Weights of a small transformer language model.
Architecture: RMSNorm before each block, rotary positions, no biases in attention or MLP, untied embeddings.
Each number is 128 + 32 x the weight over its row's rms, rounded and kept within 0 to 255. Layers, rows and columns count from 0. The size above them is the row's rms in percent of the matrix's.

# layer 5 MLP up, 512x192, rms 0.153, rows 118-141, columns 96-191
size [109  88 110 114  95  96 104  85 101 100 111  98 122  99 106 100  88 116  97  99 109 116 111 111]
[[ 60 190 119 122  80 177 184 149 130 124 153 111 200 126 149  99 152 189 136 121 180 163  44 122 123 141  84  86 170 129  77 138 135 109 172 133 163 154 109  92  88  97 112 124 171 138 153 125 127  91 107 201 149 186  88 154 142 145 174  80 124 141  75  98 119 129 108 165  92 156 157 173 139 106  93 146 181 166 148  88 111 112 104 184 113 120 146 150 114  64 130 135  99 118 103 114]
 [117 109 121 146  90 131 178 162  88 172 143 112 172 145 143  65 144 138  96  66  92 111  96 158  93 118 131  79 159 167 130 149 126 217 134 106  85  96 137 164 106 145 140 140  48 146 158 130 137 101 157 145 151 123 118 129 169 140 147  93 134 150  91 151 118 100 133 173 109 142 109 111 128 162 142 146 121 138 105 136 147 101 157 105 143 121  56 143 191 127 105 127 169 145 132 129]
 [161 125 117  89 161  89  65 139 112 130 114 145 120 144  84 105 140 108  79 115 174 130 146 123 156 135 167 157  87 107 183 128  76 134 100 126 141 146  65 129 113 161 115 150 109  92 127  97  61 166  97 167  69 184  96 129 137 108 114 131 126 167 105 183 127 134 170 104 128 150 207 139 141 110 118 147 115 129 153  87 182 126 171  84 142 132 133 158 132 178 111 172 193 117 137 119]
 [171  68  58 117 132 100 147 136 124 132 119 104 156 152 115  67 154 189 112 107 105 154 167 118 173 180  99 120 117  72  62 180 104 145  90 140 111 143 132 126 153 140 180 111 148 126 153 162 102 116 123 144 167 139 122  92  31 123 154 167 104 138 127 140 145  96 163 181 142 112 144 149  96  68  76 114 175 160 193 120 172 114 124 134 100  96 105 146 143 130  93 154 140 148 158  91]
 [132  86 192 136 131  99 122  99 186 143  82 159 132  72  75 150 145 174 203 140  98  84 166 169  66  97 143 128  86  65 155 159 135 131 226 129 103 109 198 168 138 151 158 149 203 128  95 150 118 125 149 127 107 117 127 121 122 146  80  88 111 103  99 163 109  86 168 148 126 124  89 108 129 133 144  71 151 100 183  79 121  87 127 153 135 115  91 172 120 192 120 108 152 162 159 104]
 [123  89 111 195 100 114 125 132 146 114  73 146 126 105  57 148 130  91 162 108 133 131 123 163 111 163 162 170 146  97 135 106 202 122 144 138 129 126  92 107 141 145 201 172  48 112 135 137 146 118 152 148 147 151 182 187 155 169  85  63 134 108 161 158 139 121  74 170  89 153 140  97 161 170  59 155 108 172 125  70 145 112 101 149 130 124 131 108 131 138 109 135 120  91 116 160]
 [163 178  86 172 127  78  88 121 169 108 173 142 105  99 146 132 179 104 142  76 119 118  78 132 106 100 143 108 109 108  86 141 108 136 112 156 136 113 148 174 164  97 188  89 121 118 106 112 139 116 133 164 215  61 103 114 147 104 165 171  90 155 115  93 123 140 154 126 144 125  88 146 128 129 136 122 145  65  75 104 130  77 205 100 159 124  87  64 103 137 115 110 152 124 140 145]
 [ 80 154 139 126 143 114 131 160  98 133 140 153  93 131 129 148 134 233 152 154 156 132 123  99 104 117 126 138 193 151 152 150 149 106 172 152 103 149 119 125 100 120 120 151 148 115 181  82 113  87  54 106 126 139  88 148 134  88 118 178 149 133 173 101 109 125  39 110  95 105 168 135 183 131 141 142 144  86 100  97 173 174 164 177 163 125 161  83 117 138  93 169 183 111  88 134]
 [148 109 118 160  95 128  85 145 142 101 109 154 112  90 116 148 127  94 111 146 124  80 159 130 198 149 111 155 166 163  90 100 205 141 146 127  69 177 145 113 123 140 130 104 113 131 137 132  70  94 154  55 150 108 111 158  86 159 105 187 149 125 136 181 159 116 111 120 144  56 174  95 153 136 156 119 162  94 150 176  95 144  96  94 113 114 205 105 149 115  76 174  78 170 114 110]
 [116  70 156 141 152 134  91 123  96 165 136 124 138 168 103 123  90 100 100 158 114 125  96 130 146 146 126 162  60 145  68 112  70 158  73  35 131 122 125 129 110  99 141 118 121 105 133 137  94 158 167 102 151  59  65 137 119 171 119  78  69 103 140 110 104 206 101 124 150 141 169 172 186  94 143 117 111 150 150  78 117 119 203 110 128 106  77  73 176 156 119 129 180 101 119 106]
 [150  82  91 123 147 109 121 105 170 125 147  97 129 114  89  71 196 123 105 156 118 116 105 143  76 156  98 143  89  82 159 134 113 148 167 151 109 101 159 130 129 133 170 118 191  95 165 179 142 185 140 159 122 136 162 150 110  66 144 161  79 148 113 124 125  81 159 160 199 113 159 140  86 111 115 176 141 125  99 126 174 133 151 140 123 133 172 126 111  84 130 145 174  83  54  92]
 [126 153 101 204 132 167  81  88 180 105 209 107 109  84  77 120 122 112  96 109 132  69 111 148 101 190 146 131  82  74 164 139 160 121 143 144 129 137 135 187  96 118 181 162 155 128 170 145 198 167 126  76 142 165 166 135 123 100 136  91 116 142 135  94 113 118 169  70  82 136  98  95 113 109 102 160 130 132 156  89 149 161 116 145 111  94 135 131  68 148 165 177 113 169 133 125]
 [160 124 135 123  55 102 133 142 173 122 111 131 122 101 158 125 119 140 105  68 162 118 121 140 169  85  70 118  82 108 129 129 131 100  77 102 141 107 148 176 129 168 136 102 179 129 162 143 142 193 113  87 128 174 209 117  94 130 188  85 142 125  95 100  90 115 147 112 111 131 114 152  64  78 107 103 151 135 100 106 105  81 134 163 160 124 106 154 158 144  61 169 134 151 136 117]
 [ 86 182 127 141 137 158  93 128 137 155 153 123 136  88 128  69 185 204 146 101 137 121  83 122  97 131  95 113 143 125 179 150 171 134 137 136  83 118 176 106 104  99 122 139 166 166 172 165  80 131 128 132 127 149  75 115 156 165 120 212  94 113 135 204 153  88 110  97 149 102 122 131 144 133  62 126 126 127 136 121 134  78 106 170  92 134 140  96 111 126 150 136 119 105  85  60]
 [124 165  88 143 145 137 111 176  85 135 174 116  94 118 110  93 119 151 129 102 168 122 117 124 108 121 218 134 100 125  63 102 114 181 175 139 119 110 125 146  92 129 109  86 115 155  94 129 201  73 116 109 122 145 148  87 123 124  97 151 107 118 182 174 118 151 122 176 148 124 119 102 149  87 122 207 119 169 192  81 104 156 121 125 117 142 108 154 184 124 105 147 118 121 161 131]
 [139 119  86 166 129 125 152 127 114  86 167  86  68 132 117 114 132 117 133 152 180 147 174 164 125 113 163 114 173  94 137 136 105  80 104  91 107 110 215 163 135 101 113 177 104 126 149 114 128  93 137 114 146 125 146  79 125 143 137 116  88 124 156 119 145 167 148 124 101  65 124 139 117 140 138 157 112 113 134 164 175  94 159 105 132 124 124 214 150 118 146 123 163 151 166 140]
 [120 102 116 160 135 117  77 133 179 136  98 108  84  99 141 123 145  59  99 143 100 140  69 173 147 142 145 136 134 120 139 134 118 123 131 190 120  88 178 100  80 106 144 147 118 127 118  94 127 121 150 153 201  73 113 114 156  92 106 144 131 131 117 114 139 186 105 119 136  83 130 193  72 124 133  95 125 124 140  94 130 175 172 184 161 103 153 117  86 134 100 137 192 137 132 134]
 [122 118 138 129 148 176  96 181 161  56  91  99 154  95 131 100 108 136 160 146 108  99 172 123 160 168  80 133 202 114  50 134 153 131  96 174 115 104 111  73 117 116  87 110  97 106 151 116 202 125  88 137 140  98 172 164 132 129 135 157  92 144 112 167 144 148  73  88 141 120 156 191 200  91 111 107 101 113 162 141 186 146 169  61 122  82 142 111  79 142 132 138 113  63 122 123]
 [ 71 108  97 152 134 125  91 115 122 194 146 137  79  99  91 135 151 109 201 105 167 166 130  99 110 115 134 124  79 144 129 127  43  98  69 204 121 159  94  95 150  79  64 167 123 163 142 177 152 122  43  97 101 114  82  97 165 130  99 122 120 168 139 126 123 128 162 109  84 145 141 100  99 136 139 123 120 175 122 140 112  74 112 120 172 138  86 110 105 157  95 133 135 160 113 106]
 [103 147  92 159 157 103 100 113 141 174 202 156 142  95  94 105 128 136 102  84 100 178 138  57 153 104 157 134 131 220 126  85  68 116  96 153 156 126  81 115  71 175  91 162  85  95  82 132 135 165 144 111 101 133 122 133  84 148 163 102 119 128 136  79 150 103  93 111 165 169 133 171 122 129 108 109 140 143 129 173 107 129 186 150 189 138 111  99 113 149 164 101 176 162 134 150]
 [166 104 119  71 169  76 107 125 102 130 120  64 147 152 193 170  79 124 120  75  90 133 143 180 133 136 181 121 161 161 131 133 112  98 123  94 139 108 104 131 108 129 151 197 130 159 106 151 135 131 156 118 139 190 160 125  90 126 143 113  96  99  95 140 121 161 160 125  94 121 160  89 189 153 133 137 113 140  89 140 157 129  79 154  82 198 143 130  89 203 153  39 101 146 162 128]
 [150 142 164  80 141 100 122 137 128 118 106 205  70 124 120 188  66  95  63 136 103 170 128  33  75 101 116 123 116 126 100 117  86 129 178  49 149  84 144  95 160  75 101 136 132 161 122 174 103 157 128 168 176 146  88 132 190 181 140 121  32  35 182  82 143  97 114 158 156 162  85 129 134 106 158 129 102 153  94 108 104 110 177 110 139 156  93 136 108 140 172  62 162 145 113 149]
 [ 99 133 120 201  65 125 169 151  69 112 116  92 156 102 170 100  68 105 109 187 166 149 103 137 182  59 105  90  99 164  94 159 170 147 166 207 134  88 135 144 114  83 203  95 138 152 117 132 146  77 156 131 116 147 102 181  94  74 113  81 118 142  94  94 119 158 126  86  46 161 129 145 119 149  89 134  91  89 159 152 123 167 146 148 147 135  76  93 123 173 108  81 154 122 123 136]
 [136 117 165 132  96 110 146 150 160 162 132 133 162 108 134 135  91  90 164 140 138 115 181 125 167 126  94 166 106  92 112 124  86 136 149  50  92 130  88 130 180 168 129 161  75  70  93 150 125 142  81  88  79  94 156  89 184 137  73  88 155 116 164 117 120 103 144 189 100 126 116 184 135 107 161 168  74 165 162 193  75 143 157 126 154 100 110 172 144 119 124 132 182 163 103 107]]
# layer 5 MLP down (transposed), 512x192, rms 0.145, rows 118-141, columns 96-191
size [107  93  99 102 101  99 100  91 104  98 101  96 106  99  98 104  98  95 100 104 105 109 103  95]
[[158 166 135 150 139 156 140 117 148 114  42  76 124 169 143  80 164 164 145 134 156 187  90 157 136 132  93 117 140 131 158  98 122 116 154  91 164 184 103 171 179 134 160  95 127 143 181 115 184 165 138  96 101  79 106 121 161 131 155  89 125 195 175 155 113 165 144 190 173 109 111 147 131  75 115 173 140  83 112 155 146 144 105  78  62 118 140 110 142 112 128 141  71 111 107 148]
 [162 151 150  22 136 161 129 145 102 193 129 192 117 111  94 139 160 149 119  97  96 111 121 170  88 159 161  88 136 145 134  65 108 143 111  90 149 150 118 173 109 177  72 156 106 121 131 138  89 120 124 183  94 102 124 140 100 112 158 148 132 116 116 146 153 153 176 120 143 204 149 117 187 122  63  87 139 144  99 147 153  80 108 161  43 139 110 129 164  96 158 137  98 183 187 154]
 [105 138 147  91 122 109 131 107 173 117 136  55 121 148 181 113 166 139 109 148 131 133 132  80 143 113 108 115 171 106 144 113 127 109 137  42  39 152 156 141 113 237 179 137 140 149 125 134  56  62 137 109 114 174 133 197 132 147 130  90 151 105 111 145 107 181 113 101  93  81 155 130 148 121 105 143 124 147 147 212 127 143 145 151 146 136 136 155 101 137 155 138 182  93  95  75]
 [110  65 103 146 107  63 143 131 144 156 130  81 168 170 166  53 170 105 145  80 116 172 128 115 113  52 128 159 114 153 112 141 157 123  84 127 146 164 117 154 156 196 114 110 132 169 100 120 152 130  73 167 147  73 146 130 190 158 114 186 158 129 133 111 136  66 111 172 106 125 115  96 137 119 130  98 127  88  57 128  91  57 117  87 105 174 159 127 118  74 180 115 112 121 111 125]
 [122 142 104  92  89 141 114  70 115  79  85  98 138 122 199 126 116 129 146 101 119 132  59 158  80 159  86 122 213 148 122 117 140 107 146  35 121 194  68 148 135 109 112  80 101  68 128 177 139 133 106 149 124 107 151 113 155  66 144 137 127 136  89 120 131 151 112  80 174 161  94 141 139 134 187 167  94 168  85 162 145 115  48 150 108 109  71  79 139 110 131 143 108 141  63 107]
 [122 103 132 114 144 172 195 152 106 153 164 154 153 170 144 144  60  94 153 141  93  93 165 136 154 153 144 135 114  95 147 171  90 112 100  90 178 117  79  71 102 120 124  59 163 155 155  67 120 105 115 123 137  59  99 132 135  81 143 164 130 130 149 121  87 119 170 138 123  90 117 176 102 137 207 124 109 130 104 148 161  85 157 202 145 130  87 172 143 154 116 150 143  50 133 157]
 [133 100 143 135  75 106 145 138  96 186 117 105  83 136 107 116 178 101 135  80 195 210  92  89 123 102 123 150 130 202  68 124  82 112 144 104 122 119 175 166 133 171  64 114 117 139 191 144 114 117 119 140 146 154 123 146  84 131 145 140 138 180 138 139 179 148 153 105 117 129  74 122  54 123 159 148  91 178  83 123 134 113 155 112 158 108 140 135 134  94  86 116 108 135  94 144]
 [172 164 113 189 174  83 110  46 140 160  99 137 156 132 107 185  70 152 144 154 126 116 136  86 149 107 174 107 121 139 164 150  69 137 168 187 153  92 111 157  91 129 188 115  98  80 182 148  96 177 135  92 119  60 120  78 114 179 103 129  88  77 157 107 107 123 141 124 146  95  74 106 155 159 148 139 146  92  92 134 110 167 177 119 114 151 118 107 188 112  92  82  78 102 149 115]
 [116 116 168 118 121 112 134  92  69 158 148 166 180 118 140 139 131 124 142 103 150 100 115 129 101 147 121 121 166 181 116 127  76 154 147 125 145 118 184 152 120 102 124 150 156  68 143 102 113 101 129 103 114 178 113  91  99 162 141 146 107 131  85  99 146 146 178 102 195 185 160 130  95 117 115 157 166 157 132  70  43 142 141 114 136 140 126 114 164  95 138  91 166 111  80 102]
 [ 65 145 119 139 178 100 103 140 163 123 149 127 137  83 106 101  41 133  90 129 151 190 113 156 155 107  99 133  65  75  70 134 125 145 116 103 125 122 100 101 167 201 127  77 102 115 134  57 179 128 161  97 139  74 182 157 130 130 145 101 145 109  73 121 131 191 111 179 159  97 102 110 149 175 102  92 116 159 184 137 141 144 108 115 101 107 101 162 133 141 174 166 179 131 121 147]
 [102 153  99 178  99 113 149 163 163 127 113 133 167 146 102 255 136 180  97 148 150 133 133  40  86 108 121 163 131 114  95 146 123 123  89 116 133  85 112 189 146 113 100 106 146  83 159  99  98  76 132 105 158  95 122 120 140 173 100  82 140  98  88 168  94 153 112 124  18 112 111 138 153 116 153 107 151 141 180 112 121 113 116 114 105 139 105 128  63 125  92 100 123 163 203 149]
 [109 118  78 157 176 165 127 185 173 215 123 111  93 125 114 139 135 175 167 165  99  67  99 122  85 103 132 162 132  82 123 149  95  85 113 158 138 163 164 135 145 113 175 201 108 126 157 154 146 158 107 144 144  79 170 166 127 113 135 141 132 147 168 169 128 102 132  69 119 135 192 108 116 126 174 153 153 131 154 114 119 154 113 183 168 162 108 166 118 112 144 164 149 133 155 155]
 [126 104 105 140 133  85 143 114 121 112 165 117 112 146  91 130 118 102  95  97 106 180 109 117 173 112 151 139 146 146 109 117 112 201 117 139 144 124 188 131 138 150 142  97 130 191 129 147 137 129 146 142 158 202 130  91  21 117 142 153 181 113 102 133 133  49 155 140 107 135  97 123 107 117 124 137 178 173 155 117 192 149 138 141 179 143 137 134 166  53 134 164 140 203 108 136]
 [167 163  82 127 105 105 150 144 171 124 141 147 166  93 141 212 144 103 160 130 105 155  81 146 141 144 105 100  84 164  84  92 131  91 147 127 108  96  98 145 139 161 103  84 140  64 110 141 183  93 115  86 113  95 171 102 147 125  97 130  91 150 172  75 183 155 207 117 135 169  65 178 117  73 113 166  86 135  92  66  81 192 156 115 110 135 104 165 119 133 103  96  74 199 129 191]
 [180 113 137 112  99 105 108 163 123 134 136 103 120 141  93 154 126 163 103 138  69 149 128 144  84 106 133 139 120  79 190 168 153 123 149 132 134 142  94  99  94  68 109 169 101 116 173 106 121 201 136 194 104 112 107  93 106 147 157 161 206  51 110 128 119  60 157 145 161 162 143 148 136 171 162  96  92 126  83 136 130 134 146  84 116  96  79  92  99 109  93 150 151 184 143 152]
 [113 128 128  91 151  92 146  72 141  89 119 150 182 118 132  99 116 132 105 123 151 122 129  52  99 204 154 141 106 133 140 122 136 126  84 117 114 192  95 118 114 112 110 117  92 129 180 147 149  87 182 123 148  87 135 106 189 106 141 124 122 101 130 172  99 144 126  83 157 118  87 112 128 171 150 106 153 206 117  63  84 112 121 159 151 123 100 118 103 155 118 127 105 162 139 192]
 [116  74 129 117 109 120 112 168 167 161  76 102 114 140 143 163 202 120 165 119 143 156  61 122 146 149 150 141 124 159 140 205 145 143 116 125  95 154  97 183 159 149 145  96  93 119 143 145 141 104 202 154 185 117  94 107 113  97 144 179 162 119  96 109 153 166 142 144 147 144 140 208 136 123  76 143 128  92 103 110 129  42 144 131 115 149  98 144 140 156 125 139 146 167 172 147]
 [ 98 181 154 116 152  94  83 138 126 133 129  81 120 142  88 116 122 132 179 142 126 137 123 111 148  77 167 106 118  82 140 111 116 161 107 130 180 104 171 114 104  98 146 137 117 137 129  69  99 123 154 161 148 113 112 111 113 153 181 101  95 133 142  93  67 112 134 105 130  97 104 110 105 196 192  95 111 152  99 110 191 158 118 165  83 144  56 151 121 158 147 165 138 126 170 151]
 [ 93 164 132 159 122 130 121 126 149 134 149 127 133  87 138 115 169 154 132 123  99 141 114  95 148 114 120 101  90  81 147 115  96 107 120  77 163 116 131  86 136  94 131  57  97 154 133 110 142 141 147 108  89 156 147 122 141 160 144 129  92 147  76 131 109  73 167 121 135 168 149 120 137 126 149  97  73 152  77 117 176  92 115 106 148  65 112  99 125 157 105 191 154 149 145 117]
 [111 149 123  65 137 134 109 108 156 137 100  61 108 158 139 221 129 110  99  80 126 156 177 153 122 150 169  83 119 149 139 111 108  99 153 150 147 148  78 107  85 161  75 158  99 178 134 155  97 124 138 122 103  77 152 169 167 122 143 128 163 139 140  83 196 178 117 133 132 149  62 175 182 135 117  62  84 102 110 138 114  74 150 127 111 126 122 104 122 109 105 137  97 140 119 147]
 [109 151 102 170 133 158 104 133 188 149  76  74 150 128 121 171 136 154 147 176 108 152  96 142 174 141 121 109 118 172 115 111 150 108 208 136  67 127 120 122 185  87 167 133 105 136  72 170 113  89 141 121 153 136 135 119 111 109 123  58 170 206 142 103  83 172 136 128 199 158 152 172 135  75 147  94 125  75  94 108 156 142 168 105  57  93 145 182 127 121 128 137  88 101 108 113]
 [120 136 113 138  67 145  53 111 103 104 147 131 137 110 146 195 134  86 144 143 188 142 119  85  95 160 135  98 143 130 122 125 129 105 194 157 126 125 121 143 132 136  96  89 150  75 206 128 142 150 125 196 138 139 106 122 162 116 164 167 173 124 161  69  88 111 199 173 160 162 116 126 104 126 125 159 153 135 119 142 123 157  53 150  89 173  79 159  71 126  93 113 156 168  85 163]
 [134 156 114 102 137 131  92  81  97 139 158 127 138 136 109 165 129 151 135 144 107  70 126 156 111  96  98  83 136 149 120  76  95 121 130  65 164 140  66 108 154 144 124  97 105 184 173 116  74 118 150 140 121 176 117 155 132 152  66 175 142 139 106 168  94 137  96  82 167 119 107 112 177 124 155 139 132 131  84  97 180  33 157 145  81 107 125 125 147 129 173 157  91 196 158  75]
 [118 116  95 152 127 151  98 132 132  69 137 160 158  94  99 145 166  88 105 142 163 144  99 125 142  74 124 123 148 140 121 147 179 139 136 151 135 135 197 117 146 186  85  90 130 144 160 117  94 117 151 102 146  79 115 117  83 147 136 178  92 147  93 153  72 148 223 115 101 112  97 128 129 102 144  93 132 170 145 139 201 134 120  83 114 152 147 107 195 101  99  66 132 151 150  57]]
# layer 5 MLP gate, 512x192, rms 0.158, rows 119-142, columns 96-191
size [ 89 108 111  93  93  98  90 105  93 101  97 109  95 108  95  91 111  92 102 111 118 116 115 103]
[[121  91 165 153 161 116 127  91 128 113  77 149 124 129 140 147 140  68 200 209 132 141 155 126 164 148 111 158  90 134 126 189 139 127  86 163 132 125 144  96 159  95 131 119 121 132  88 111 119 104 111 128 150 143 157 123 141 158  57 145  99 119 168 152 134 188 114 150 137 112 140  94 119 160 123 121 160  89 113 134  92 161 154 125 167 150 200 137 110 187 113 158 115  95 120 126]
 [165 113 147  63  96 127 107 131 130 169  93 120 109 136 103 136  82 134  76 146 147 126  92 102 140  85 126 145 152 133 177 125  70 107 123 133 168 166 113 114  94 102 101  65 173 132  83 131  45 116 116 119 139 141 100 125 181 145 143 133 134 164 119 123 111  83 179 121 126  99 124 124 112 113  86 158 134 135  82 162 155  82 135 104 175 129  68  89 125  51 135 121 113 143 111 131]
 [ 98 164 212 119 176 143 129 133 157  68 165 199 107 171 155 126 167  67 105  78 121  79 146 155 139 132 120 178 153 146 114 129 143 179 106  95 166 171 175 144 142 168 129  74 115  96  67 114 149 122 119 162 154  36 166 130 163 100 161 132 143 119 187 144 114  91 187 120 163 150 139  66 104 163 140 177 122 127  59  84 143 138 148  89  67 103 177 101 120 104 149 148  93 141  96 150]
 [125  82 135 138 142 121 138 147 206 156 138 107 137  91 132  97 129  70 105 108 116  87 174 100 124 112 122 123 116 112 129 144 124 158 114 125 148  78 135 131 133 137 114  50  60 112 100 107 136 159  67 141 141  94 109 110  82  96 126  76 137 133 118 175 138 133  93 118 154 104  79  98 129  92  60 130 180 120 211 100 107 144 109 131 108 139 112 142  94 136 106 112 135 109 133  88]
 [115 145  98  89  97 123 118 123 169  63  83 146 108 108 131 137 114  62 114 172 150 129 130 148 128 151 148 118 165 164  97 145 183 113 164 208 174 117 140 121  95  66 171 150 123 153 149 123 110 163 132  66 101 164 110 149 138 108  67 154 161 129 113  89 191 101 127 165 118 147  59 146 123  62  98  79 109 174 135  53 125 156  66 148 136  99 127 126  99 104 138 171 197 197 132 183]
 [157 111 128 132 149 160 109 121 166 162 167 190 104 109 138 139 167  97 132 113 155 171  71  85  24 172 127 134 173 115 131 128 179  60 173  74 114 155 131 179 163  88 165 164 128  99 126 111 142  90 154 110 168  92 147 103  95 110 175 115 157 138  92  89 123 175  71  78  66 139 108 141 127  89 168 131 153 117 116  94  74 115 140  72 158 106 114 152 118 122 146 160 128 188  67 126]
 [151  93 105  72 168 160 125  97  91  92 131  90 115  75 117 118 146 111  87 118 140 136 104 179 135 129 104 172  95  79 123 116 133 156  49 181  97 124 125  96 135 142  94 136 145 153 161 187 120 181 195 163 114 160 138 176 106 177 158  95 148  99 139 133  69 137 161 145 137 136 117  95  97 137 100 107 117 175 135 119  82 127 113 164 105  94 113 154 132 162 135 111 107 188 112 127]
 [133 109 175 133 154 161 140 102 143 126 126 124 110 146 115 106 142 148  97 121  80 164 198 176 156  93 158 100 139 148 129 132  96  76 147 186  81 115 108  97 106 130  88 201 128 138  74  84 116 109 174 123 118 158 155  65  98 103 100  89 127 124 120  83 102 110 152 136  74 146 133 136 162 166 100 113  97  96 157 182  79 116 173 166 168  62 130  58 124 123 109 148 134 150 139 148]
 [109 134 152 145 104 119 167 134 166 114 139 129  98 173  79 131  85 118 158 105 145 115 122 162 121 122 158 139 149 105 180 173 188 185  99 184 112 105 111 165 154 145 136 131 112  82 124 107 146 137 161 124  87 120 140 144  90 125 162 120 122 141 174  82 122 140 127 169 134 109 140 134 109  95  53 173 174 139 131 131 179 146  62 142 105  42  94 101 187 103 132 108 106 125 175  92]
 [125  75 110 199  97 134 176 106 122  91 141 192 125 101  84 173 154 184 108 163 131 133 129 126 117  87 156 133 184 118 153 102  95  94  69 209  70 127  49  95 107 124 100 161 148 155 136 112 144  70 174 159 125  83 139 126 132 132  64  83 119 171 131 102  70 178  89 146  92 102 119 119 126 167 130  94 124 119 144 129 126 171 135 113 119 124 143 124 154 136 144 143 105 155 147  97]
 [111  88 111 141 106  96 177 136 116  98 128 130  57 109  98 156 158 118 122 181 170  86 130 130 117 124 162  55 132 166 119 156 158 146 119 149  34 112 133 127 150 102 110 135 140 101  97 152 117 122 141 150  95 135 160  94 153 183  91 116 165 128 148 115  77  87 136 162 143 118 115 127 156 137 144 173 126  99 119  99  96 150 174 109 153  56  86 175  63 139  65 169 101  93 142 159]
 [136 116 161 160 162 155 174 100  99 142 132 164 105 133 130  96 120 120 136 100 139 196 129 150 141  66 115 127 100 122  93 139 145  79  94 142 128 145  94 148 103 123 113  89 102 149  63 109  93 173 118 176 168 149 133  95 146 150 204 127 115 132 149 122  77 117  90 115 154 155  85  86 130 114 124 123 122 111  84 112  74 125 153 168 123 182 147 162  78 168 149 157 129 100 120 128]
 [142  69 106  92 118 119 174 138  89 159 102 113 195 174 152 212  72  64  45 119 110 146 127 108 130 129 137 148 160 136 118 150  86 121 116 133 173 128  84 111 109 113 102 162 102  95 136 122 193 129 107 115  75  90 126 141 126 110 178 156 177 135 135 117  88 110 145 127  96 129 133 129 189  69 225 156 160  83  94 120 101 148 141  66 145 131 141 130 177 106  84 125 166 147 120 150]
 [173  95 126  63 116  86 162 113  92 114  92 114 152 136  94 141 143 143 103 198 121 132 131 153 193 177  73 149 120 136 188 179  81  98 109  86  86 110 144 156 175 105 124 114 170  66 145 156  73 143  94 136  67 112 133 175 162  98  95  84 110 161  92 104 121 132 118  94 150 154 141  83 154 138 137  88 148 119  44 111 142 126 126 118 121  97 135  88  94 121 146 117 116 181  95  84]
 [127 148 102 157  82 157  92 123 125  92  92  97 100 148  94 141 145 164 140 112 174  55  82 109 193  87 119 147  83 108 186 170  98 126  67 177 150 112 135  91  75 117 126 142 116 166 149 120 126 194  92 120 128 129 122 186 175 122 161 141 134 165  99  86 140 158 105 114  72 125  83 136 166 182 164 115  83  54 110 183 156 134 109 136  85  89 134 134 136  77 167 103 143 118  89 131]
 [167 161  53 124 154 112 173  57 161 101 161 113 116 153 170  37 152 177 134 128 117 171 118 122 113 106 124  92 131  77  82 164 153 133 129 121  94 121 122 151 176 128 176 189 107  93 173  92 144  94 106 132  84 123 173  91 117 144  76 180  88 196  91 103 170 112 135 124 114 154 164  77 159 171 150 134 124 140 130 191  84 172 127  90  96 150 120 167  96 132 118 172  81 139  81 123]
 [137 167 175 159 134 126  99 148 170  88  97  97 105 117 143 119 118 143 188 129 110  73 115 121 159 133  96 149 147 136 122 121 146 152 147 178 100  76 177 133 124 116 136 124 165 115 183 154 130 164 149 137 172 187 127 207  87  99  72 135  75 121  96 154 166 187 156 150 144  80 201 136 133 147 151  68 118 159 104  77 141 215 132 142  89 106 156  82  96 101 168 158  99 102 156 126]
 [113 142 133 101 145 157 105 124 130 135  94 136 133 105  98  97 121 109 174  94 126  93 145 130 147 160 162 104 168 151 188 136  67  69  81 216 124 135  94 145 123  83 179 112 125  92 104 117  87 155 142 135  89 136  96  97 216 106 124 115 164 140 128 108 110  94  50 135  58 157 172 175 106 149  97 113  82 190 113 108 113 105 145 145 111 133 159 134 113 143 107 179 121 164  72 144]
 [141 122 204 160 129 166 143  89 113 178 125 103 126  62 124 128 164 161  48 104 135 121 150 170  77 101 108 102 112 115 118 141 105  84 153 105 112 168 145 138 118 109 146 179 154  60 114 112 159  86 153 146 138  74 138 103 101  75  84 104 112 105 116 135  87  75 127 140 174 150 176 118  95 144 117 148 109 153 117 122 105 123 119 127 124 112  50 140 132 106 128 174 144 139 141 109]
 [153 155 170 167 138 149 170 127 159  76  91 114 188  84  69 100 144 161 154 144  87 166  99 138 142  93 104 138 135 120 149 166 150  73 173 136 135 135 148 122 165  54 161 156 103  80 140 120 102  86 117 113 173 159 123 175 124 119  89 105 152 141 116 136  89  76 140 156 180  85 118 126 195  93 153 101 139 127 137 168 103 169 167 155 163  92 148 170 167 114 118 186 109 146 104 118]
 [158 116  81 168 112 163 174 136  99 143 118 126 127 200 122 151 110 129  99 110 146 111  86 111  88 111 137 140 123 174 151  93 137  74 125 133 182 164 147 175 152 119 133 113 174 156 108  99 120 114 165 139 140 143 152 152 198 144 121 118 117 165 154  86  86  63 143  93 144 101 122  95 129  86 143 186 121 103 101 115 125 136 117 112 125 124 166 124  94  74 146 129 146 104 130 116]
 [117 118 102 102  96 120  99 114 102 131 105 102 106 110 165  87  72 110 142 114 124 188 136 135 117 132 142 143 106 138 170 134 142 127 136 118 168  77  93  98 109 153 145 112  95  70 137  55 156 144  82 107 138  85 156  93 106  85 165 141  78 128 137 138 180 200  99 106 119 131 154 149 138 188 101  90  97  68 144 138 124 193 144  79  99 123 168  73 140 104  77  88 147 107 101 167]
 [127  88 119 140 177 140 131  88  91 164 165 114 137 159 139 166 126 140 126  70 136 226 127 120 171 111 185 122 137 144 178 148 125  91 117 154 146 137 148 134 179 141 138 186 152  98 110 108 101 140 149 183 118  88  98 147 142 181 112 108  99 140 163 142  64  98  90 163 131  84  69 129 122  88 102 177 119 185 129  96  83 158 205  90 100 103 141 115 151 131 112  79 128 143 177  87]
 [165 169 140 124 174 133 146 127  43 125 182  53  91  59 243 150 181  86 183 118 123  93 101 143 135  81 141  89 138 124 115 111 136 110 165  98 175 170  95  66 135 118  86 155 128 165 128 141 108 117  84 108 158 124 134 117 108 137 135  94  90  96 130 145 184  97  94 117 121 193  93 139 132 112  87 151 142 129 163  88 102 120 134  94 158 126 165 146 140  94  91 134 165 140 164 132]]